config = dict(
    hidden_act='tanh_gelu',
    norm='layernorm',
    init_std_up=0.0287,
    schedule='wsd',
)
Each number is 128 + 32 x the weight over its row's rms, rounded and kept within 0 to 255. Layers, rows and columns count from 0. The size above them is the row's rms in percent of the matrix's.

# layer 7 MLP up, 1024x256, rms 0.189, rows 633-657, columns 0-63
size [106  96  90  97 103 100 103  97  93  91  91  97  89  91  99 104 101  91 102 103 102 103  95  91  99]
[[179  56 143  80 100 113 159  64 120 129  90 156 171 109 108 159 133 108 141 113  96 143  98 110 111 131 136 153 152 124 162  98 104 162  84 142 149 121 131 142 171 202 145 130 165  94  66 117 119 129 137  94 117 109 154 137 143 136 160 110 162 139 104 108]
 [153 167 148 144 104 117  95 148 139  71 132 137 152 129 125 115  63 131 112  84 137 139  97 124  59 114 114 138 137 140  86 127 151 126 123 115 191  96 107 153 155 174 104  95 165 138  82  88 164 165  85 143 154 127 123  97 136  93 118 115 123  87 117 146]
 [156 140 135  94 108 143  66 116 154 155  65 111 122 133 115 128 178 141 108  87  67 152  79 130 173 139 146 106 112 163 127  95 107 127 125 141 100  76 155 161  76 176 107 189  85 129 134 113  87 156 102 135  82 156 165 141 132 161 163 172  94  98 149  60]
 [128 134 111 114 144  91 129 123 141 164  66  89 110 116 123 109 132 177 142 192 121  54 104  95 139 132  30 148 184 108 132 111 135 110 107 140 159 176 123 138 128 167 193 111 121 140 151 141 119  59 133 158 168 112 138  97 122 161  78 150 134 139 135 111]
 [168  92 119 100 106 150 182  62 192 161 120 149 156 161 185 124 128 164 126 149  88 180 117 145 125 161 124 137 201  66 121 101 135 183 140  93 119 125 124 120  94 126 160 157 130  65 121  96  92 134  92 178 170  83 186 120 154 103 115  96 158 136 123  87]
 [149 130 122 104  81  95 124 117 138  73 120 125  99 119  58 125 133 103 131 102 103 136 144 131 114 178 123 125 131 123 149 114 128 120 136 126 106 217 128 107  72 129 162 143  80 105 111 137 108 163 108 117 143 168 124 133 110 143 174  75 115 193 129  78]
 [ 86  99  96 167 173 167 129 174 136 172 114  80 118 125  95 143 135  74 135  85 186 126 108 157 168  71  67  84  83 194 129 120 148 152 124 150 132  58 103 154 111 108  97 127 136 132 106 119 129 123 112  83 131 160 117  86 114 197 158 108 123 184 146 116]
 [138  64 145 121 156 167  95  94 126 127 108 115 143 117 131 133 173 163 118 107 145 140 155 180  78 145 133 137 154  51 128  91 108 116  95 149 131 148 153  70 185 115 178 195  83 145 133 151 168 129 105  99 108  86 119 177 130 115 178 126 115  80 146 139]
 [ 85  98 125 163 105 155 147 120  99 116 134 140 117 109 148 109 166 105  95 142 148 177  62 155 176 160  84 130 165 133 145 110  41 166 144 121 120 182 102 137 123  96  89  91 212 118 160 115 184 132  90 120  70  86 143 145 111 124 151 111 151 115 149 174]
 [176 129 142 140 136 123 188 162 172 115 115 136 107 165 147 151 120 112 106 135  62  84 134 163 167 111 108  83 127 116 127 129 128  97 108 147 138 111 128  78 152 135  90 128 133  95 174 172  98 132 110 117 143  87 136  60  88 144 117 151  64 121 127 148]
 [143 142 122 119 144 101 127 194 152 108 104 160 123  82 134 124 143 148 124 151 146 201 161  72 152 127 136 140 116 138 139  88 170  18 135 116  77 215 148  79  86 160  53  85 146 132 120 116 133 124 106 131 100  69 134 186  95 157 104 129 123 120 117 144]
 [125 137 170 111 187  66 112 128 131 148 113 152  53 153  87  99 115 177 130  86 185 127 131 174 126 142 140 151 102 163 161 151 106 125 105 181 110 111 145 159  98  89  89 170 101 195 129  97 108 123  93 101 163 116 125  95 120  97 113 208 113 178 101 102]
 [121  87 156 133  72  93 134 181 173 120 174 190 145 130 145 121 140 171 131 110  87 131  79 123 134 164 163 113  99 183 106 167 114 107  96 101 111 134 141  80 116 130 122 159  96 165 138 145 101 131  92  80 131 124 167 144 136 100 111 152  84 133 157 119]
 [109 138 116 109 163 146 125 182 118  90 125 117 143 188  60 144  72 124 117 143 127 124 133 177 129 130 129 158 186 147 142 170 167 109  73 122  90  99 135  84 196 125 116  48 156 139 132 175 143 105 180  83 106 154 138  98 191 145 144 128 129 155 190 131]
 [114 176 189 150 173  70 154 114 135 103 120  73 102  99  89  42  88 104 179 110 151 188  95 165 156 142 148 158 147 130 133  94 135 128 149 111 132 187 138  79 131 138  73 105 115 120 156 154  99 166 112 100  94  91 168  79 105 122 128 128 114  73 155 132]
 [207 125 165 123 130 153 190 135  90 164 164 165 132 132 178 138 145 127 172 159 116  99 142  97 118 148 123 199 177  89  93 118 140 164 141  85 130  86 122 129 122 110 159 150 107 167 160 203 162  83 163  62 159 122 137 104 111 121 198 133  93  86 109  87]
 [149 116 117 112 172 124 104 115 140 123 138  94 120 124 100 176  88 150 122 118 172 120 155 123 111  70 111  91 110 146  23 175 161 164 131 165 159 177 161 148 173 108 170 117 120 152 121 140 132 121 196 129 124  96  67  65  82 209 166 123 103 145 132 118]
 [191 172 145 154 146 139 125 145  90 125 125 114  96 131 159  43 127 139 116 135 113 169 132 144 133  72 137 118 163 154  95 145 121 188  78 148 168  65 104 152 151 153 148 171 136 139 135  74  77 128  55 155 132  65 153 134 151 177  73 146 135 123 173 121]
 [104 134 128 114 125 133 117 167 139 126  71 140  98  60 150  88  96 124 131 134 138  95  94 169 140 144 159  98 188 115 101 115  99 140 107 117 105 216 140  98 119 128  86 183  83 153 168  97 107 112 118  94 112 118 151 129 138 101  66 156 124  71 180 112]
 [149  96 109  68 112 112  91 109  82 138 201 120 104 106 136 127 115  91 115 136 184 169 146 150 110 163 129 123  93 133 139  74 124 138  94 153 117 145 124 138  78 112 108 109 127 129 119  77 129 148 147 174 126 165  60 140  57 127  87 120 140 118 140 172]
 [ 73 142 105 120 104 105 145 194  94 155  99  79 174  88  88 140 154  84 171 106 101 102 136 161 115 125 132 199 126 120 110  81 107 152  60 128  89 121  88  79  67 125 138 158  77 122 110 171 156 122 135 134 127 149  64 121 177 124 202 144  97 109 129 110]
 [ 78 109 135 125 157 132  99 124 126 108  69 159  57  94 144 147  67 155 118 176 133 131 134 136  88 118 104 132 127 161 100 176 166 132 188 131  88 209 143 146  96 124 113  96 130 125 189  95 148 139 125  99 143 157 132 132 142  97 130 162 104 103 116 145]
 [131 151 118 113 113 109  94  90 118  91 109  99 121  98  69 175 165 138 127  92 181  57 112 140  83 122  58  91 109 175  34  83  98 138 147 164  89  85  91  90 124 116 163 172 131 111 140 147 191 215  99 101 168  80 105 161  97 158 115 121 112 146 170 137]
 [202 166 125 149  67 101  97 162 150 180 164 114 167 116 129 130 143 114 161 158 125  77 134 150 159 135 128 127 157 160  65 144 100 108 126 120 179 146 175 104 141  70  99 159  86 122 114 112 117  79 168  94 113 129 155 163 147 152 111  90 158  71 102 169]
 [126 135 124  85 177 128 115 148 117 128  77 117  98 200  86 170 111 131 137  91 146 166 135 124 153 105 110 162 159  98 114  83 121 159  87 116 113 164  56  50 100 106 118 111  96  81 137  92 168 138 174  95 128 186 108 114 134 105  92 110 136 117 178  67]]
# layer 7 MLP down (transposed), 1024x256, rms 0.178, rows 633-656, columns 0-63
size [103 105  81 104 114  88 109  86  94  93  98  93 102  92 107 119  94  99 107  99 101 100  96  98]
[[158 141  69 102  97 119 125 125 129 150  98  89  87  98 139 144 134  83 131 104 111 133 121 127 137  90 125 160 122 106 128  97 104 129 146  99 153 115 129 108 143 206 150 119 168 154 120 108 140  74 151 138 156 124  32 101 153 142 114 171 117 140 129  94]
 [142 120 149  79 116 163 170 151 105 178 149  47  53  44  91 106 116  89 165 120 151 117 127 149  89 145 152 115 109 159  58 122 116 127 164 178 121 118 100 135 141 127 142 167 145  92 151 119 180 122 125 162 192 154 148 147 139 104 142 128 112  95 136 119]
 [142 126 123 120 172 129 143 124 146 133 127 143 151 165 172  70 132 139  74 143 180 130 132  65 130 169  55 182 152  96 135 115 102 115 158 118 163 166  82  67 147 103 165 129  87 110 131 107 198 191 127 157 139 145 109 159 177 107  94 119 202  67  95 166]
 [119 141 162  95 148 135  56 147  88 135 172 107  84  98  96 172  75  58 172 125 156 125 156 103 116 150 105 118 108 179  94 128 177 113 120 158 105 105 155 185 103  86  60  96 118 146 161 152 159  93 146 120  84 113  78 162 196 109 195 122 117 173 165 168]
 [170 109 156 175 140 134 168  81 157 150 106 158 126 148 160 115  60 110 113 119 166 178  85 143 109 115 164 167 163 101 155 111 110  86 140 166 180 151 116 103 131 102  87 198  79 133  95 132 137 166 155 198 136 103 155 182 109 148 128 147 170 112 194 116]
 [166 151 134 151 189 120 148  69 102 140 174 120 193  92 206 114 146 149  87 151 146 155 154 107 169 108 170 110 104  82 121 172  84 121 190 117 172  70 178 123 138 130  77  82 127 138 161 117 124 119 146 146 144 105 121 123 109 118 130 172  91 135 149 159]
 [149 112 140  75 145 198  78  81 190 164 110 149 129  73 120 144 166 141 141 122  99 159 100 137  87 161 191  65  97 127 158 147 139 100 213 115 123  92 130 127 138 110 115 112 124 113 125 156 188 154 137 138 141 199  78 114 166 114 153 146 168 135 121  58]
 [ 87 224  96 158 115  69 158 141 129 145 148 105 100 148 124  95 121 161 136 173 120 137 132  46 178  55  96 145 118 164 121 146 163 136 128 136 142 126 115 166 130 127 126 138 197  77 146 108 117  79 148 101  79 160 127 142 127 165  48 142 194 124 159 112]
 [ 59 128 157 143 134 112 145 104 142 127 115 184 102  91 162 165 200 137 153 123 118 155 105 132 124 108 107 147 130 123  96 114  22 137 154 155 147 120 134 101 127 150  61 188 147 145 138  81 197  99 134 131 142 115 199 191 120 117 194  88 131 149 145  81]
 [145 150 165 127 104 142  95 117 150 109  79 145 110 148 151 121 103 143 173 141 158 113 138 146  61 137 187 160 102 102 168 162 121 108 121  97 128 151 158  89 113 115 148 176 113 131 120  94  79 132 147  58 146 120 182 123 138 140 169 110 189  64 137 139]
 [158  64  93 162 168 115 139  80 141 147 165 123 145 146 112  99 129 194 125 125 132 113 102 142 109 168 135 104 161 144 162  91 123 179 132 159 134  88 105 189 108  95 105 152 141 155 163 148 160 100 161 149  94 102 156  76 158 144 120 107  72 109 115  92]
 [146 103 140 180  80  94  86  86  91 193 158 132 166 116 202  71 135 159  82 134  84 194 110 100 105 141 104 149 150 153 138 100 153 116 188  65 148 120 116 107  72 195 159  96 154 205 135 152 117 116 120 156 181 134 130 162 142 168  65 103 130  94 180  66]
 [ 29  73 115 101 188 133 104 101  84 136 138 120 159 140 112  49 149 108 124 128  79 100 128  93  89 161 133 138  98 139 143 110 130 118 111 181 137 120 127  55 151 149 156 123 163  84 120 109  26 157 106 156 147 146  86 107 116 140 118  92 104 131 138 132]
 [155 113  95 108 173 111 188 116 165 117  90 117 130 121  94 156 127 136 156 191  65 157 104 191 177 106 135  98  94  66 124  81 107  97 126 160 144  89 148 166 117 101 129 153  64 106 188  99  80 175 170 125 126  97 136 141 163 191 117 100 170 107 119 112]
 [151  85  98 160 144 118 161  82 145 149 171 175 175 188 122 123 121  94  93 121 176 122 104 109 145 187 139 142 191 124  91 146 119 125 134 150 179  76 150 107  73 221 175  96 125 182 123 130 170 134 117 101 136  98 170 147  90  62 162 110 103 193  62 136]
 [133 135 112 122  97 123 125 134 110 192 115 106  98 187 168 102 101 122 159 103  88 148 144 137 169 158 138 169 103 101 154 129 153  84 144 183 154 116 157 171 105 145 151 119 127 164  99 185 136 128 103 179 122 171 161 124 202 152 121 111 140 145 214 104]
 [ 87 160 159 165 186  98 105 153 111 138 149 140 124 139 168 115 124  75 150  83 114 156 151 114 159 168 187  90  91 101 163  82  87 150  92 144 151 114  82  70 124  91 149 191 148 140 188 104 105  66 100 152 130 144  84 120 148 120  98 113 139 182 107 109]
 [ 60  82 115 147  81 130  98 151 204  84 103  93 109 111 107 141  83 123 115  66 127 124 132 107 122 131  97 168 184 172 126 152 104 174 115 148 134 114 147  79  82 114  79 101 171  96 130 178 211  94 150  76  97 141 161  84 118 107 156 130 130 135 136 108]
 [103 168 107 121 121 109 123 134 120 107 145 135 116 175 158 174 138 149 137  93 146 111 177 170 177 132 132  82 144 162 123 184 203 129 179 125 100 151 100  99 141 118 110  72 128 169 167 124 135 190 126 128 155 136  67 112 122 131 168 153  67 129 122 127]
 [ 97 157 121 126 175 164 143 121 113 163 132 150 165 119  67  68  74 175 214  82 156 113  90  97 114  96 159 122 139 141 128 138  97 128  80 149 103  94 180 110 142 125 210 135 203 178 118 121  87 137 164 133 168 132 144 201 165 162 128  99  70 112 176 136]
 [128  94 194 142 165 127 138 134 119  75 113 142 101  79 131 152 128  48 151  87 157 150  89 134 115 192 177 111 100 113 140 163 117  79 194 126 128 157 177 144 155  99 157  94 128  90 152 170 159 113 151  97 170  55 101 139  77 123 151  84 124  56 143  91]
 [ 68 149  99 206 150 112 139 169 154 169 119 139 165 174  30 156  91 106 148 107  96 103  93 156 153 150 103 150 121 119 124 139 119 108 166  79 156 137 125 100  98 112 161 176 125 194 112 133 144  98 139 163 111  90 113 186 102  82 105 162  97 156 146 109]
 [ 85 212 131 113 112 131 101 137 136 149 123  99 119 172  98 125  94  74  71 152 105 143 128 110 124 175 139 195  92  96 104 216 119 100 163 133 125 171 139 115 162  90  85 112 131 145  94 168 113 125 167 146 113 163 146  57 128  96 154 121 152 123 109 125]
 [ 97  92 112  94 164 174 125 138 151  78 152 165 146 151  62 150  91 115  65 109  95 150  94  79 132 150 129 168 145 122 102 171 138 172 136 104 106  85 110 198 120  93 139 138 117 144 168 201 203 178 136 178 151 138 175  67 108 141 118 112  68 163 157  81]]